python train.py --n_head=12 --d_mlp=6144 --vocab_size=32768 --norm="layernorm" --norm_eps=1e-06 --positions="rope" --rope_fraction=0.5 --bias="none" --warmup_steps=200 --final_lr_fraction=0.05 --steps=4288 --dataset="wikipedia_en"
Each number is 200 + 40 x the weight over its row's rms, rounded and kept within 0 to 999. Layers, rows and columns count from 0. The size before them is the row's rms in percent of the matrix's.

# layer 5 MLP up, 6144x768, rms 0.025, rows 3997-4002, columns 0-127
105,186,190,198,148,188,238,238,194,150,148,246,157,195,236,231,157,201,233,190,170,261,207,186,200,170,230,198,189,162,220,206,186,260,193,171,166,270,160,212,194,196,182,193,266,156,165,177,167,204,177,220,243,144,168,202,252,184,160,197,204,219,116,176,171,88,188,197,152,198,181,178,100,203,253,187,197,263,203,205,263,217,181,148,221,215,133,223,183,189,160,243,234,261,137,194,170,228,129,232,238,100,121,173,116,146,215,134,265,242,255,200,175,206,107,151,212,146,203,142,178,185,210,186,200,195,153,265,213
099,208,215,228,207,134,182,221,163,256,153,254,193,186,274,144,265,184,229,278,185,164,193,247,227,266,202,122,157,225,255,213,225,172,237,253,176,178,210,146,208,182,194,185,235,254,255,207,195,135,130,106,214,141,188,224,254,137,219,210,219,177,221,253,115,150,243,168,224,247,197,185,222,172,174,204,220,175,229,181,146,198,239,229,226,185,232,232,221,275,210,191,198,191,132,201,221,191,203,222,185,208,152,171,190,194,264,157,206,211,223,167,147,117,196,148,252,196,268,142,155,174,220,269,246,97,259,190,187
102,283,193,167,167,260,166,180,225,111,177,205,134,181,214,253,163,228,272,122,198,216,199,258,152,186,145,141,190,120,200,203,229,172,162,148,188,215,162,227,231,201,181,234,221,214,209,211,264,237,179,167,153,190,120,240,202,193,241,150,217,165,309,206,208,104,210,209,175,168,247,207,199,192,186,202,219,247,231,173,236,230,101,168,254,145,213,202,134,146,224,237,196,203,233,269,195,179,174,173,184,236,155,173,209,168,265,265,155,255,261,202,138,192,153,302,204,279,199,247,199,207,224,176,177,223,174,143,192
114,234,225,243,250,245,207,255,192,291,202,170,227,209,199,159,250,269,209,132,130,255,198,179,215,114,218,163,271,191,255,190,231,230,158,299,172,124,146,176,136,244,202,208,266,158,184,242,253,200,259,221,269,176,127,168,111,241,197,224,200,212,248,198,213,217,224,188,163,231,253,176,197,208,217,125,166,207,191,107,214,215,257,192,181,194,168,194,169,279,186,248,238,256,211,107,185,164,205,204,199,272,220,162,253,203,103,197,247,192,199,224,222,216,155,205,183,158,147,241,175,194,280,260,221,153,197,250,155
108,204,223,196,178,110,222,206,168,193,209,211,240,152,226,259,163,239,249,236,205,205,243,155,197,214,152,224,181,208,170,192,284,222,205,169,148,235,214,205,219,182,181,138,208,250,200,124,176,236,230,203,166,214,119,203,227,206,147,218,285,223,196,236,190,121,221,170,179,207,173,196,160,202,168,134,149,248,266,199,178,174,171,200,188,243,139,259,221,191,210,211,178,189,157,173,292,204,130,171,185,192,209,181,144,152,247,181,212,229,166,234,238,160,196,197,136,207,276,164,247,136,246,150,132,232,148,251,175
092,222,191,213,195,278,215,168,137,275,259,236,184,202,203,146,165,204,172,158,212,154,154,169,168,198,179,179,227,157,202,261,112,191,212,237,193,167,263,247,206,190,211,167,178,201,197,161,223,256,146,231,219,155,150,273,265,155,173,197,245,151,126,189,221,222,211,154,252,176,197,192,236,233,234,229,216,180,148,204,169,185,208,225,169,189,163,207,157,112,266,222,223,223,217,180,219,131,136,229,230,156,228,191,161,196,164,228,222,212,192,160,131,194,191,150,205,229,179,174,232,250,211,235,203,206,239,291,296
# layer 5 MLP down (transposed), 6144x768, rms 0.025, rows 3997-4001, columns 0-127
096,160,162,254,201,208,211,205,213,267,181,124,240,231,214,250,272,196,197,244,218,196,169,214,215,141,168,219,241,219,204,192,139,188,219,276,178,113,252,162,199,214,226,236,131,188,181,257,239,160,180,209,221,108,186,219,180,192,109,184,142,225,154,161,207,230,189,158,194,273,188,195,246,212,239,182,214,209,217,200,163,172,255,191,154,203,166,114,231,225,220,203,232,102,174,251,223,182,202,174,152,214,256,221,239,219,208,212,173,210,200,173,214,202,252,218,193,196,221,164,285,190,189,208,218,248,152,98,232
093,207,221,167,92,279,251,197,232,173,229,213,214,197,158,171,137,158,139,212,168,239,222,156,193,136,222,337,211,169,246,221,199,144,203,149,258,195,205,307,230,230,177,211,182,220,122,192,174,170,210,238,200,184,161,206,155,273,121,66,231,164,165,188,175,192,223,221,190,160,158,144,259,202,189,219,221,221,183,231,197,169,137,215,151,232,258,154,205,85,220,175,243,268,200,206,177,190,239,137,147,262,171,288,199,246,148,194,151,200,244,251,226,194,179,143,203,109,162,192,207,221,145,174,207,246,113,179,156
098,217,197,224,260,133,201,234,154,208,194,220,207,173,176,209,235,183,213,261,196,187,198,125,253,228,181,164,193,229,196,179,175,200,253,156,223,157,321,159,130,202,168,178,249,142,248,205,135,156,144,169,139,170,174,158,191,194,168,243,154,159,195,200,174,193,189,219,178,216,151,183,219,211,132,233,191,206,169,202,172,208,191,255,223,303,204,207,248,268,161,188,217,227,158,143,160,200,282,227,211,155,195,184,205,229,198,178,290,159,192,151,200,235,161,205,237,152,225,152,238,198,214,217,174,157,177,137,328
092,214,167,176,231,186,220,116,214,132,187,247,191,217,187,221,151,155,154,254,220,114,168,244,171,276,108,199,167,272,198,238,243,107,229,134,151,287,241,248,225,194,183,183,126,138,228,192,158,186,164,213,211,200,227,218,257,173,207,178,219,197,144,203,156,208,172,198,251,194,185,178,211,226,160,214,199,197,225,261,189,170,205,213,172,226,227,215,158,133,218,115,160,192,168,253,156,231,220,204,273,213,139,222,185,218,268,187,165,224,195,244,164,189,245,227,223,259,186,136,191,198,133,154,187,246,208,164,260
114,169,221,219,232,213,177,179,152,214,144,274,185,238,183,274,243,193,169,205,209,249,188,172,209,262,156,191,170,204,233,165,209,222,230,247,218,162,197,167,284,248,278,230,162,236,225,251,226,183,148,194,273,244,207,198,166,187,252,193,177,192,230,163,243,222,163,198,180,219,183,181,195,219,170,159,303,149,228,175,212,215,206,187,240,204,234,274,219,174,266,229,133,202,198,192,226,210,197,175,182,251,206,155,203,154,116,169,151,173,234,246,191,216,201,136,284,142,168,233,195,212,150,233,207,218,175,213,119